Each number is 128 + 32 x the weight over its row's rms, rounded and kept within 0 to 255. Layers, rows and columns count from 0. Numbers have three digits each. The size before them is the row's rms in percent of the matrix's.

# layer 5 attention key, 512x512, rms 0.0302, rows 269-377, columns 384-511
085:127168131105156056151110171117140144120155119099111119104126174106168092058128117120168167059149104130125071185074124127112154066144090109097093160106113134148200121155132133111074140089107119112097107108182059133166108104142102100142166141136160143158180087070175062126083164122142134129135064068130080177135120122121164181173143136097151091126116154097103115123108133116123135061159
088:104128213113096166136133121154139103104115142190160111075129176125160178148110115155125095143139154101089128146181142105137116136074091088132116129149161144090160151106086130172162122133121146145126123165167145038129157110104114081083147064174121175137191163102133180119094116104086133116046153097189143088108145129124116139113111112154104173103124097119148141162095137139143140112184
086:086071070083163067096155164098054092181168184150164133129165136188127168108141099107174148162179086165129131126169130130103126139154156124131112161122132106107107127120142123068105123165174149152104168127075176153113107109171108123156149167095171087146134073121100135166111151114172229088123096164103158053125150157086105098124081145166131150161108132144131147141188115139159152147126
093:154105088099142077077154154063114160094092145109155137105142135137151095102110116079102133165125176155168121105097132128096126175128102128095117150171141087127182089103132173112081110120140142100056140132096133112170096141116063189127161073126128088080095152075167127105132167112083176130127103090064120141137066145167109090124053133123139125169138118082141111113107111145139144144136
092:101111109132140143102124152104173056069115073143135104096119067109078092144150107106090196110093132151164108177159146099116138147140140115122116102094099087138090098092114116121118160137144207131131118106107122160115103115129091126106090094076128122194129161130074124094170138091100086125132162080159113130124131093057052079152133147148133187170171121191124078109101119125131120174122
085:109078093180036112104198104094118147159164098090103158119155112169176172160131135137114109127084144094073117087145157127146140174156092167076086162134129164157104155145124121078089134128089131133151103120105108185098173085179155095096106109135097178076178101135144168153208121097163102173158104124133099156118186144124099121152089107126147104217107165198100128139157097080092107109121
088:135050084109064168095157116200188117053140173135176087159150141112071182103120121125112105132080125151140104134148157163105150090183111168136109118151160130071170152126113072079098146156101133142117102171123110089139135160138102175116143181183135136116142111087125162116156098096134083081096068129128133037080134135131123169104153142143095122097118116174097143114145128108121178160179
086:124138042136130141123175151130129130130108114128172165151143154088148072167155094141134082170006088151186104117150131177106140105132197121108131117110195146120159139122111158114130143096117128169148074129073127134166098114096132080133150111140146155126173119107115143132157186117135133104059093155159107111128072116153130134104142119168126128165156083150161127182172068082150120139138
087:082162162086174144136100136199116101130096171115104071190207080134119102096140104059116081106144105138101133073176107143175112097189168100059112119129142164132162149054084113121134081146175122137159164094088183126152111193082162128103122144077117124133167148095112110117150144143082137079144159084056210098074144180144119142145072114110110157110080126085113127098139111193091155129086
089:134142146119096093110117097141124127102111066131092125174090189126066077144115085142102136088098150115159155124115102163112148162169132094120114112174151121150160152101125162153123121112184074148028092142173124100135143186075080113148186134134134133081171085107160107131186124172139148111170119145096091135103111166065159139098098143101097223084126152076118149148095190150180086094047
084:100214141158110153090147023137153174202143135165143112128140148189136114081121115060095139169135107161029177125186087106141134117071133139126175109166074135076142130125088115162112107101105134156129099176133084131157151146108160133116146149157136073097107184114149099114083173174195125173173183149103128120123113162162144051142133093137164148161143149240137133135079174136134133106117
090:155083155161189119098157098131159083129137156088124165116143212092067179130181089151120118140133135130155169130183182121148144193144139138061132125107058120160113156109071151124099122094154098096148118118163170093098130198078101106147125168176097138146163120130078058161148141156166098099104125139122084073154160109118158064155141089140120183102123095130047083112174122147128171114101
088:107110142125104167118098068112143127075140157090143171116128119188162137161133120128114104159147150126126141126139119140101137188108102120150138133094089088110125115172170120112184089150166157135057121136100121123155212139155128105138103168110135068120089085087144142122211163145080144138129179165187131079147134120124122179166124139157146135139142110122132113097079133143141135128140
088:148147147148136090129127073188138158153180110119125135168095114193098159122074130108139084130125175188122117160173116127114093158130166132154114096135139145114145127129073097113122186110103135143130110140159112123124128126127123167147110141169122059118103138160132175087059183138109145126160148136129171182131141183111066112093101145060077145105160091139157097131078125141125132114131
089:121133150133145144166124096166150191116150110118168124174135161123133127108111164131146094121080119111143126136120103168093152098220126113101076139160096137115167083172132163071086177117147133126118150133156151097162090109131101120105171179173105183139161107143157080164137142101106133143105093158088103135106128125118148167120114122043079086067188115079136113122129123138130064144168
084:098136078214068125174123107037147133136152127117113160133120159116136136125095125105128105081120179153082107121104064088171158127156079153170155140130115091110163124126101139097110108142141108082159072104092117122133162073097108130090166102080172185158128099160199127133161116041100145116122109132096161178186132121143120066103102166141118137097114153115064121193159146135102130080140
088:097227110193103111095134071083105141113160106145158122110086112181104138177138179064091147107169114176120171134134104141094131113127142080055112114142069191121140097088086109123152087113139090193094141131120108136132084145157125122087122204102167066137097147092152132121145170072123105135119166098141162137060187122126102115148136117132158136104155122151058115169114124147158084085085
087:071106169152134172174110121126104100112089128167096104153116109054098166144087150170150100164160196125127113150142110208173117109156154069174127148153153095074126164144154191076134110191136099149124138087151093111181135132158173112108145083098160145171110122124106103113084100133112170105095069160180186185085131157140121130107109118162111117105106134117158103132109177122130146158150
084:155149140188134135153084172144072158149134094111127111126125123145080126149032083094172101086111152111135104152151127112149093132066148120146104092045123164145136199113167116148141130134116116129166133193107163094091151097074104101179072125123146190142129097162130141121153128114069110128110118065093149100111087134052098116126137127168083152148132132178093088162123160087153135120070
088:104120148182112101115146154132108113178105083139141124128136052113153120129104120108115088189196144106136140073083129201075148142189099137161181115136125113140133109155095180051138133132133091051134106116171109114146132097123140115138126122138082111068140140141126169108154108174094120198116112138095159139077108180149129133165150156109111099182094131101095120121121136106122146099152
087:085138134124155120140087101159108124109123127153147186128186100106106133132120168147119096089135121099090114099140082090174100125140100145086175138176152155137172153124140117092137176128159088144123140157145127127197161182097147131075148105083146083168158171110101192113162188137109117144147168135105154144098084116179163066123062092161101080129090145161160079150139125126087094117092
086:158116170147122143157152155171112158129179169133188137100090115127125163092135117159133111189191089148140100108163143143079123146174139065092103158130090140129092136194099147098095161173111119136092125113135147120106146131118092105146150121153125159135098087151108093145164155120133147129171188146097106159126162117142097082134141056183176141132094130152117179107120090148173146159077
088:080120092133102118096138155163134145160074068092157193108100108104130139085169120128161139132107121166120208147118138105124159102114118106102163099105140072137129101136124194159159153146148117148143147133105072072081113163083079043171104128159102066106147162143081104138142089077096120230067109136128123110070121076107140118090101107111179114162138142192135104089156084104098139119103
086:157093134104147120208130107081073130131135152136151088077181183151137094112106126105166107153130152074167096107091135197099098164153118053119118088106110087076085157128173163095105133158093102109166143132165138151108169134163093103144070117136106107097083109149120189179196099087127193119125132116088105139111115093140149165185121156118122137120108120102111119130149149110098120202089
087:121157086191148135154174171102147127150165140050132101064134151123106128091114148125098090173142115122136189161132128143140155115101180125115110100138112081122152141089153196139075106154096124079105185165116107075121146154125064110131102122124034134141176189126170143188179125123151133202097127102124119136069166091182146111107124123084136175138137106099074095138163111116074120145144
090:116122133099089141106144130162187071117146113180103106077081103129087195053161123134164166113066127127141135148158162146117131127151091141125142098075116157130146118108090102107102143024079146128156182107115138169091074175120155156128098120064168191160168136118122169089120083147144141170107111122117108071173101147145081097147117119138126110093131194114107090124098106069083124163109
088:099106102119134151144100087120102139122132052125120175241134105138128095182109134168136170114102120060083134076109109170143081151170140151078130123153139113124148126120128138153122191155072168120113113131114116165135119066112097184105147133076076160143143147148069143132148149106148055120137189162068108178075107105080113103114103147112162097119168152104154173122120152115168088153112
091:134170112123150159161129094101130120104135123109121136146090134164119121133092065128081103153162127155135133108137120199171115107128153123099153143107169119153126101130090155173109156116131115149155143134115129136135122181170117194080126096175143103191126076136115180100079142100166157156101144189079130081112076088134120107155141164064152116146160105051104132088112156147105177145134
088:129137125115130145148123133117129142143126148157177082159119156120158148170145166080173050154073129108104077146117121153063159121160108158102126109138112122040115122105114101117109169109187102141122120132140074115193134081122125122127110140145061135126159125133136110152165115133090169073079126128114100068115111071115105155131186096092133176134157082125100136145189144116160156140145
084:139166104178124126121156093121128177094182143160116116068167111128148079141168158052103134118100107188080164122192121125135125074131100152129121144157133124140059131138145172097133109127175129184124155102137136103123117068078079140092167220152132149103076139147114108142165120143158135116167116114116093196129174084120118117171150099117063113123162120114211147179094168149045117103203
088:126177121077110092133165115086162132122087126150146120127117116157150177132112113137168064182116156083167087174125101197096128098112132142122111109180183161146135121113162119095151138135123131155149137074159094111111119079138128137161122111120090141118092083148093156152143098117143129082111103137123064100176158141130116136101151168109140117137149106132160143071126150131091071138129
085:138034110161153064167137105079120145114148099113131107170118111130108098216104120139131049151146072123125119119141107098144138152153082165091159145149204096152141144127121126158091181159151150151158157101115102163148080138124081079123082150125154151090147147122177167151078079065137182125027095125130082124124146163103145118128088116118108148115103089122121166135121137129111100123103
086:113091129201110082100142195096090093123132158141188147108122118088154114139144118097139105175072181124166131100182131110144126178108121143096189121163107125121127096177082121128107169150141181137131131146135125183200127110140114112207167107084162116089167145117137121111148096155100097115176126158117078059157122116208121112176154129131145093160134123155019157116099091100117147124184
086:165109115183104114128092077153099099146133156087114185077149122113143138163158101178113154109126148125213100131121144084152087132120169158171168190101113121194089101197114128113150081126175141110099105098116172131183096102131139161110174113148121155144122119152099092094166185152115128171176133151078145139097122084132153116190127121122105171116166114111120134124080133080118144141198
086:102173145165151117127152130112138127145119115099094109119124159086124125144142093094144105138141164171081113092182139155158139115087154094160101130156122155138115095132112100114175147078167121153206190129131139113143134176123142082109160156135113052103129141109074155129100192157135200137185129100137176179156110137069071125104151109180157082135103129139159109147114151153136052067117
086:107101124104067150095132146139131100158137123190162126104092134151159193114106088174126136111118143090082101099082115087152065112093139136106160068167141137128167179145114223147120132105108078130120106122149137121105110160162135113129120043086137183087114124088097076173150114102101057182091137162067147130100110092132093133120141137162131116164122152142127084124103088196113168107168
092:100165105073112153092072146090115097188146131186173178099107184138109156116121153119138149143106155115163130124178177138141093158117111099115123127142110134147150147173088058088119096140165110133141145119108112102089158082144083108132124050118151116102114137130136145138068142159097169100175151156135137185085143115155179177155147143102108082140137103180138147099151119083133119191161
084:095082119147086119123147103102142141126151067103141111122092070109132128166143152083153129093139120145096067112118170105118110110081160225123101103132131103090079108110117135132158189099132145143177049092151106127101174090184096123121155127126132185183105148198133147090112148117169146096134158118139136123163065129075170099150122097157100086118118142099101164131110082104114128118125
087:176105083113125153112156213136169145144100168122148168166101124079115158120080142176157125165153109148143162144123103103154196092116124127107116146101128115119130110181108130156092197121067096057126124138171160159136128104222112143163097071114088181126158085164175153117096050125117156134170085130114097117126140080142084139159125125160150095132115083139084168103144056082174127071165
090:127139076104135101142134108117097107093121072157167114154135177067129114174128142104141101157134127172116126128085112171088182159137138146138157152104155121145168113095131122131103104151140142154114185129106203160087104164079138076104151141131133125162154172174115120126176106181117172169131111074102124094065135133118127140170142140117118145075112136107117067111164164098132129187097
091:183176159115166107129132162105098175133159092141120160086123152115201073123082146130168095142109130142133075104144110122117081180146105162189067103128147132085209147109096098136168062176149100169095184091155137150097185181094052146092109139131110161117160124161126175103131118117132208129149047100138040100152091114130094140131127106165048117125163154100157193136087154186162094136156
084:146090188095139150154104158176137124099123126103140157136112152153201078114100123149125121141102149132153134158061128109088084103079162102124173134169056152140084109128148135178126156134109146136063119160091155120158176128228137137189159120136046064134124142156133107109142155179141077121109147111150121147159178127112141166108122166140108138123074169177130135143117117162130114127142
085:115143099093109066123094096097098146077122138125121167105171159097118121162110134083074092117120158115116090130079146102092150119129152113140165154089137131146115164167101111106168166199158132105128078129130157098110113174152133102124120131143132125112129149115158164158130118121113081112092083176186127067112157090110144121163134125105045113176163118110076199098161075074093177123146
089:112077165064100103134042166108133123134128114150136135116094130111075143178170127128126112107109121110140073125149138151110135136087123162116073098175140135119123163066130159131172149135126166093079127163086117088097114143168095129152125118182163109085141147128144170106101046100058121096098147114138129118105182064112145089136106116174096140118090138092136092066138122128142100052062
092:106134141179138143061103137146132123112087140124097109161128156153121087128125164148163158167152150145128130092126137198101133106122134109119103130120162179128136135131112147090146171175124164159140099086157120127119051099105082103118153089156106117150140110078134111116106174164112158129129145071128117112127114132126091109114112137139095084130123064115100152156162098085117149087126
081:093188137201145082111148075124085063117099123106165150131114129099124108111079110136123131088123167126081153094163137202114133104117163155142099127119095178134149050187116164102146095090124066131179134110148085136126135078067124162094104181128089084074107186139126106167118126129103110104114114139145113142146104155145073122119104127072122071093150112127132098055171132092121108157135
090:069168175099130137157147079150095109171152127119117114141113147180135068084154137144118179184157121161092154167091148107088141127149128146108155091138120155173118114108128083130142167101086137160098082086117079092128141136185188140090119173104117065136104101146122135132147162158113122158137115077108189204151145134110161121119135091114159126207123160161095115104117105143124076143119
088:157091088173093102215108152064170087150134146106138152138189153108144058073140118161076157100116161143150163129105138105098113167114110133075109171127098085149105108107152115098090183162122137140128118148116034120085116135160161095093116147127120137073122157081162130133139145078135171146154129113154136187159164144117104147130145086139114124185139092135099111188143117113118145116148
082:122147135144120093122169148100102098133187169086068152103113090129088159151157086156172120141114116146129165091083181147097093093120090147109114135158187162111176126164151108133130121131177147136132044124132150117126085163149107155113098139127196098130098133159136165108093135072064122067115090128190127180141093135064104093163116071128141076101121136109111130164151139126110158115139
088:177168097163118137084130145082087157124085106169102154143121133079156159127079104104151136129133170068139069133149164093150109157138121112127138092129106131132141117172162113092159152091136119106116128110084141137134141138060113158124102084040161168124143143119148109122095112116073189091108167111147085106111135099182091142070155096124118126134150132061126115171117132157099114082191
086:129098094073107141102099124174129185123117142067162136177108118062124088128135074200126151120101167116168199114158142170095162131082102107137136127107163093158124171078104113113023069169152108133157153167133137101112101182118134202122091110129130160125108127124158131145089059041074092096064081174132070124103087075164172157107107139125118156147202167176112120153116097096091151138173
086:119140182099136150130063132110123139095139115148155087110167124108093155162104206127140135115209147132076074163098059137128149134143133113125085170175147120134086156171117157107104121154132088155082093093147129119086199158080119145147178135142093124114061121140117196120178093135100075093124155131181102160146167162117092129096150146151074114127076104113101125127177125104166106137109
084:106065125164173092047169034057173137155131105168123160196157155138165146117147104104104149144172132095170131090145150173178125080096149150124183160062131160111127124137113135119142107143145140162145107105179160147105136137078131127152118124116106155114058152119079124139111077069103115109080126086124165132171161148053076079096124170127157142057134120185085116163152136098133174127112
091:157054141177149127106158149179099094087132113092083159147095127079148111166079137165161101167121130070169126107152118168135106128117128161139125118119077171109136171135064197185075000118087116081110104083165153129154154083150089136139123125136099095145128199081148121160132131165119174152077079147180167152134125156136134107097168167145131128108118128123132142145180075198164120129123
082:110110128153141177101143104151154175160131131127143127135130093120147157141125082148125178168152089180119107108112112152125124060124108098163193109160140090058159177120148128154111102138103121151079103124096090117123097112052143126111128142094150154086146151120135110086133124155154145163086084170127089139125077146108130162136105128161130139138148114154158161105125154109197101173149
080:123192106075123143074098096102123102037118195109115149178113137161110151155163126111110104115132150156132125138113162100105147120157077149111099096117103117158184183156103205161136139105094113170083109130090178092085131126139130155105166146045097155180173122145095079095127181115118112143143142091120085106145144118123137127110130156174038155170110162143145118123079133131138153161191
089:134081183115155142105070118076141150155129171176084170090103111106117099123150153097116130125142184128126147157112166165131163125161151142144074168121066158140149119101130139129045147134122119132101161127097157086114168106144067095122136125116181171125116071117132106145193133120112106160163193197117139113163122168177169119124115148132203106119122121103193155127136094109125085123155
078:079135075119137180069171087117107179156173116171102123134075133109124054126103141140157068176109136083137117153172119165108123123141138168137117148093092119197149114136098087141098158130133171157114155132135135102085123125161112232113119126156175175115144093109101173117102097075116173190147125183097174102093085092143191095149081120082125177098150147106156124155094133167124116104129
090:081105117153255163048198106058061156168109145153131162155102129164121146146130108113062134122129070143132128190150159106173075047153161107114117125139149126118139106134168125179110154175107096175076114077133134114128147162080110072143140108166092117143130123132108115093146105133118139184172083094164082111094131197157145099134130144147152088178159114110139109182097146117131152123098
092:136183176149082135053108108182130139099122090118141160098137104167129107129123168109126106152116142120082142138139180134122051168092106134127054111156130139108108094119100207124118194076142136130094077152095106131162162151131157108155132134184110118107124143153149099096116210139122084107123145213132090161177125139095088162098126133127147169177170157113168103113171113128124138151104
092:108172121214104156120096123205134130113146122167133100078093095105130144140132042063105125174076155102081129120143132201121152130162129139107125158102118112123130146168092170070180130110114083163174188159145134111124097105102107173100124120111163142102122145158101169127171060155186133119093127113185129189107114115119177066170162130162087131094134207107109178197119129122152105165123
086:140171143130137098120075128081135107202091108176145068092146082163129107166133091128082154142151138183100100110132159147123134127145126135153198127128114135103121163109107129080174114092160184139120066104122130124113147149017152120046112113080126099073172126118077155170125172120122122097112095109097151112101063106177134077138148146116126110130108137130088135094122116155180117155121
089:107161102129139113119128144141123173114099181100191096179105137089145169163168131173114117101105106144119151101154137180105161136127098105154132088124149129108146146129073160061115119179181074122164152104187115097197177096080094114053108119152137112098129173150172153122120132170064205118092068071174160129169117092091101140158074120073085180088104097109099140160144183067096145108148
086:097209131103138099157084110136062136112160130113111047170145086162142178109097125076122132167131093071139155081066144128144092119125061130104115122143101123111128087133096138153120123123111163160141050136137095182091129075176159114143117200102166144164117171127099087062088187151101146144138178135116139197092179143140092131152158102134188085174108130126162115112196116116153118149097
087:133184128117060122128112147121144178099073075128121109127095168151146119125153143062126153072118117122139164130137169130093088181096125054073153148112201069124123080086178117152140113122118141120141085075099080151110125134127086076157177162100115098090114119122143150095136100148071150144100036181146075097109173122141121181088114150105092171162143135116154081140164101109121128098115
085:082142116083122164148156141181089144143160146104169122118086108096130116109097055127142099094106117088112057050122127091138155140088064163195111158186043111071148082149126184123115077096153085133091096157162087117184167090087133147132118138085112125116136108129109091125092179096167128132123100099120081094141179153102088093112121115077124149139126101098204150089120155117162115157122
084:179066112105124140148149126148128098106087099114159144127099096110128137129171139154085072114080149161139117078113099104141087156136194084103102203054092051173102131116166076098138121135164112162153106132196109089115090101208091142113117097150131151189153104184147101139121149092172122121116121134099136137094139110100120196142102064189150169101136080109165083138059060143070106105118
086:140094139114177131116093084099107092133154095063149104135118142159074069136172134140143154074062146138184078032135177086125107149092168162114105109133157144156092096090149103138110152143131132126120090134153151156088151122082088147079178178121167173139114147064130109105243201047102082150138184148135106146109086184138142099107156155149124093137129166101146132072087104090120101080074
086:145083099138143159105090166114148107073171127148158125136167134101135143100168125142130148130063149154140133195172157154077154143057122091121083133085197102108145134136112176112121108130110147112143114127080121051140146111130142062174191170150086170127183149114189101124173136147100117160079115119145165167110126168146119134140088103176136166123151137123096101120137169159105143142161
083:098159115145092108119098166082135085168062132099076135124121129123174149095080114160118148166137141096180180085142146122161109197114067201095178131156064090142211139160141070098118115136148121114113124105146096118131118129088145156146086167098129173154078145093091110147138140095133123185172148122109117143191145115105171128092109125154180105105074179107079129171189177125110138068136
084:117088163135062150155096156111113153083136107078116166145165179140141157186124109119164150121142122107106094094125122115158143138096157083130120187146161116227142157159108148164087120102143122123134110161099128128043091113090161105145137173109105170157082081146149163085136137186141129121103152152109133157115191164128142123083163108132145150157140138091154159152132141084117150107101
088:168124133216122175104035061118167162160080193106179095163094146135147111159128145156106124104127131120157136159136123125144074143141162191112090074104135130139096134109127110090166129161108068206103051044105171097105114118188103134118168145135110141100133164142146129173119134051105142114175153090143102092162177184104084140154132123098124120159117124078134113139129137150082095064094
091:164136082170111107130170143138124131107068082097150105087103083141160121175186090120152136106103150146132110123100125189062102131118169143117148082143117129101189139111163132204104122096083096154158189153207068117140124092113104097109128065124082104088159073149164077115131080176126137179162122103118134124113101111148106180138145135158105162094103096136169105111113104145107102134132
084:118180171120150164133096129193157172124148131137077081133129071130118123122164064075093147164155105169074168089094143108124069109149155150138094141188167108165100113208088122132190102119119125079127151107141100118176125108178053129167046105169158112143054117094133125113047110183140147150104155140139196223096108162162139129109151086227083113134068172130115153147116111127125147114100
081:145193067104164156101087189119141109077139090186107137097140147116163116145163088124108066134138172115217107098157107136145094107118132099096149119110154194120120122136111152145159129144071127148111111079116117130194117120099120150084120126128093119170165175148144132131162160140122134119119100117096178166112144126106082111200118124173075145125147145090197132126152102184137146154098
087:114088140148141190158097164174101146088114106129117129137165107138081104191162093170080189091159125116140099157134162179128148105086127131160119142149201186172050160087099060179174131153083159141184127092123097118183156103139110089135128121145082153067118117091188155119147038124155115122120159111175175149166112139112104179126108148144147179168162145159131141078112096108080201089127
086:076147138140200110143102112030098139091200156136102114180132164154130064098158088054150139115122195148153129125158169083110172128068074085090111135179153146135144130125082137144171159157108173166109085131107099134094150165168154147151125152065159124112079162078133165142136154115101131144132173089136123149129119095122164126122104096142101095115115150130181124115187067097172147118131
089:200155166141155151064167191127144086102140172145067091092130108093108114129078110185144091133156188083176169163105116079107103131144098185177088163127186063151150214098141139084157159135100121077113126145115132158129119132117132118147127114155130149164130072099120163162097107167125111080093060134183065099135105085206150142089175148115125112096154073135111103165105142169100118089165
094:166106138207117175143092181153129144079098169130124145154132070184104104117124138149122143111168155089106132142090126147054121138100195102134105143091090139126128101084161142123176130087088110152092072113121049098079121178068144141079071100135125155104122068127178104146126092146116138089193132125173121133146134127150097113133102080169132193123144134143111126178113153096105128089153
092:149179144163169134107188117091164088126111139157124196110081186126096144068122100148075119151117109177145168069162121104143159140125137160114105153110072169130152134174165083058137081096186095061095156114102147135164133153102189094116141120140157047171148130123137099090072160143154141095136129158190109135156127177084070177143121135182079111111179083180110121138114100090174153186171
092:153154160142131120154161099124154149212160097091132177082073156118096136098074110104130108137102163136210167123155152135122151140076132125095125115071090094121162125080140085158177163067092086125139154091108107140143106135162111151177183096105113172198136101073157166104142099094070126214183114126105140103143103150117186142115116191171165137140134148122100132155157151152151119153146
082:141048082142074128164066124130152125102115116148106179155047126100154169131112107119135140128128126126142088110127132099158115150087097131098192147099122152079138132132172102157114143155140148144157079140130146130092159112116115146122133145063109113210156122109175169066150099166124101128089094136114117094113099122025103183121140092144191156184118117143133083103148234139119136076122
084:147088113143116094060117148129103125119135144116133146067133130084141150145080103145097056136109166117164132109180056148133124147104114130050165105127150141129133151143066119121112109146085155098103089217186108097210156088169065124123176134097152127132173115150095146150075109127147174155139130146141031105078103164132110149130159140102184116153087090142156130079058143190154124083164
086:108092058077129111150117151170071115128140108159147167085162108116132152154088121207125121101063104135152128114133194164117204124153116153153185112122133149166098169106118113141151131166128117116092159151139133181164139119125127065194104175081142179151168134134096132067117107154114142180171141131181104079112121108137172075124131166130024141135143096119114171174170148126125143149176
080:195127083083117148097108150156168140146124108106118156144152129125169126111094145152122159139162134178151130115117153136118112084103089132064193078150177142117085140105168162133093176154152165133130111124106128139136091075169149050131154122056129155168102079095115137087168115186129102154140218072086112079128125071141121122135112096076152111112166148101179147104138083152150110103144
089:184094186122110100179106082141084179142086048118149088090123169144121136091128121131157145084105088160107106112108153169137087103168153104143120132176159120155170155086088105114163130121108140167064158162154127092099143152101122109192166098165133133117156151126166145154069113153124131122162073079164161177091150129124121119121114133124087104126058074112115153167114118185129096129144
094:139144134130085171124109122127087165154089108213114135122189159114129119150125139149133106105196116147119172155092130181157113157093130114076103084244153099173134130130148079120103108183136147063130058153080096152144093150146060077134193140106143171093120084055179102163185082151139130146157153133154164128161126165184126056106121133132154147147137222105104144109150138090168106163119
089:106104133160128143139179139112149153123192153034095191133126118186147133143123148166147121095158113094139119093139138164160124128116120117088112155130130183137103197097073118137156142107156135116056111069147110092172144214086101151113083144135135127130120132125144113090099140131113094151153165179144156127093163125094093112150112162212146164072181123121152110174090093102115154052096
095:104127152089133108106146167078112137170149130093136111169126126175126093131079146104126162149174097176180099096126214087118169096114084211112151112096050148080165104091107105151110146138144121117143056057109109108102104117145148133081129158132122100052120082124144132118221103094125127046141137141141100204154130119121112162131129077085106101128097089138165138184119096122104137117113
092:096136136182112105100111104175123166123154108166178097161102156108104129164160100183124079157155121134107142130102108192124177170163147120162156194158138101169139151152153104064113163121087122132104105109107203102151124090114124130125162101156104199086107137117195128129151169144133137131124080091082061088146196129111150099100111147124063114093111148132141141126096175097111167146150
087:174118094112117113095126152145096150106060138195162167091117190148116201161098181060067152115080135118157120124120157127152207137080111080100141134145094117154200157148136114119110179183149064172106171172173111169149194174047163102138177163039179114171088143130124160110106097090164109127123207115143073165115097200072130102076128150143152079113119136105136090108104073082164146112154
086:158169140141147143147042075147143118129144168126110083135144177143114120112149176131116208132149117131183151167095086131131135203116182091143077132125135133155087062118096087117180071099104147156134117088134190181127191073197175137139171119055209124146086099135131153193139142161108149101151095116106216180115082132152077096151213072154141106113155074085087117141191172108214112118156
084:105104143150154079083073117159063144118108145167125156103106106091130143111134094133140106147153153123124124128088132139139138068132134148174166146121149134093148124178131174077100066093092119173156108120093102102151112141083117113140081064119089148047174115154119106101078098192114185135154093115165119104105062071142123141104166125205152057147100105126163144129108124101186136173156
078:095143184096071151074130110124144141083128106111100091221099159138061119071152098166119180084129133140178139146184128088107136169165090138131120089060170075145125117133149083185115074106068110130145141090069155191212174106191112109142170120138129145137168209154150114099136103148075065169085177116101185163107102202087127170123119169151052098093100114111107133141136143164133153121070
082:143100152206135123104092127107161159150122161209081162111083122200150157115158087167162118081106109158157082152128121051129172081105147143160137093155137092099167140130090127115138172145102210161064157127148154145116085095101136119165161148108090152082146127136131158104166127139187120116152101135107128131159177108108112093127130155164098088084197132084077122133120099112149147119093
086:132090135168074125133126085131092166097120101128112079192077139166057158117110118111154122172154104155161118165156096114106140115103134104163122097082163159174119088150135128084127118152167119094135142164191152182154133144105116113142105081061127105086181130113120182182095113103147135195097118163158124118151079113094168096089148166144149112114149166116101134116138073159116104130108
101:154130140124167084190185058107121154131145117102167125133107104146143139111110131080174118039061089141158115162134108088154121142073111134091124091192120107153131060126080140168097109119123174112143135157164102086117151117176158107148177153155180037079094144156124134127121157131103127124139214101096154137066159142129100109151106086126118133105109092118112122090139118139101129105068
089:128144132113110173123066143089210128187151143122122119114177042153133110087165121085122174121122131145121159161166155133081119090105119195119104156157113145108108094178124125116137158106157147109196108171132182151150070113110114115133117176160165095130132087063153137137117162099196173126168153154153133177182131116135081088099112154117164110146086146127104081142133129093081107119139
088:074087100138063082189174125061123092090115152115101128074086133190171161102071103107161148099119129143114144162075167121210049079119153130106133144125041055070107097135126136082140103126081159131142088134167113136099179096214128099150124104155153122144097160087164115088154120079115113096107207122129140163076155105185135105098157111117174148132109155147124088175133102157097144104103
085:106145092092139170081172105149154168154118164182143101182142127144121172086144150164136163109077147124121128128122183117135113078155108104136137110162084143107135142076102152152108055177150074184186139120135142096110118138109162080116135135096125138189108190155134120114147158109080139190028069147102140066137102122144108104114132154098088121070070152102141121125195087126085100124199
083:111137186129163162085203167166164116080121136096125109113143059029097093135146109144130138085126061140127094105173088105188183073137115148123156127145139108132125145146160107128162143057094143124127166111178170087147157153074134125134118131093088218099076115135081124084211065135161087119132118142103100111127106109072159116155108129174089181113152077115145070097105180153073134147127
081:100149144079141156132137141140099085068152162137143130117079125123181140140150188166156107083077135158138130167145102103100110125107128055092118094122144111148099140136119123112141105124125130090109061078100103188059127152096073135100125104136167084099091135120158100177124159128107143106131110104092112120159128084105128122133118110130143124126126227064116148195154191091148122107137
085:095100111170069160176160126104142064108157128159166111106120142083090127134146147142114160077100155120135151091147104099170131127074153147173144107115181130134185131160204109125134024112138115109137155132101129131138143100109187136101131103164152162125156117143130145133183086077165113128134099092156079174139139166112146162079092091092089158106187153136081163170120089133083172145084
087:110193155133129096165107123091134111158098113138127147084159139112118141109129133094135151101170137119143154153154152100125094138126093091087113073120114110165127095124115136183148135158136119067100103153138098099207149119137116153135188157136140067090044093124160121135135172121107199126129155121120138084086088132122123118160113158150077090130082110089124172070171167140160147118078
086:106089135118136132123149091101107188118093097066134130165187194125151077163114139126139126144111079168118155109141101140096175170113170126083040118069130118132138072077208192218110099095157095146146148124160103155124092150191097192073075133106105152165162073156097131153134133140142117127130113098147178065165133087200134149134147127105094188143104072171080140181114168146176137157153
087:182115167116096151094140115129122120129094199094115115110142085112118125159156165119158153101166121144122110150143090086161085122066140093217137181163164126113091117160128159147131111049172130166162189139138120130145081141120165161145049135090149194123081179099183124056105078131158097086097116164091143026124139128160101136150115123125079148129131131135086091102128159152147115166106
089:181080101087130151124156110139102116081161143143132175110177082168137123126102150129156084144135171133137093115137120090181116109132084129144100114133167086130131171114115099164153147106098136101136070164140158164169164119125144158096153135133071153105175123122131100133187113078132104069105133123103037111123079092130104104181127147140098107186120115114133162136056136089140047104061
086:116107093155130071130094096074116105199109132092169119113110128241182143162082097107129186145095139098074095102086123083175106136089101107090131095163124089154100149130140149154176130171146161167150142130161083150158150107124114104106123105171118093111080168047155128108088109153139143142148156148202166111100204099120153136146132134146167095087102143136116066067120084164142155070087
087:087106121156098149091168091074110164161153122137097152118095096147107098117099082124119157098101109128149148128122120057106150101145141150055150163072131083149110134120110128143079199096159163118114107103188180187118116093138097124098120126115187101097125079106161125118095143153106119130122124094108138103176180102137068076193136135154188079094139125137121089145143109077108126117090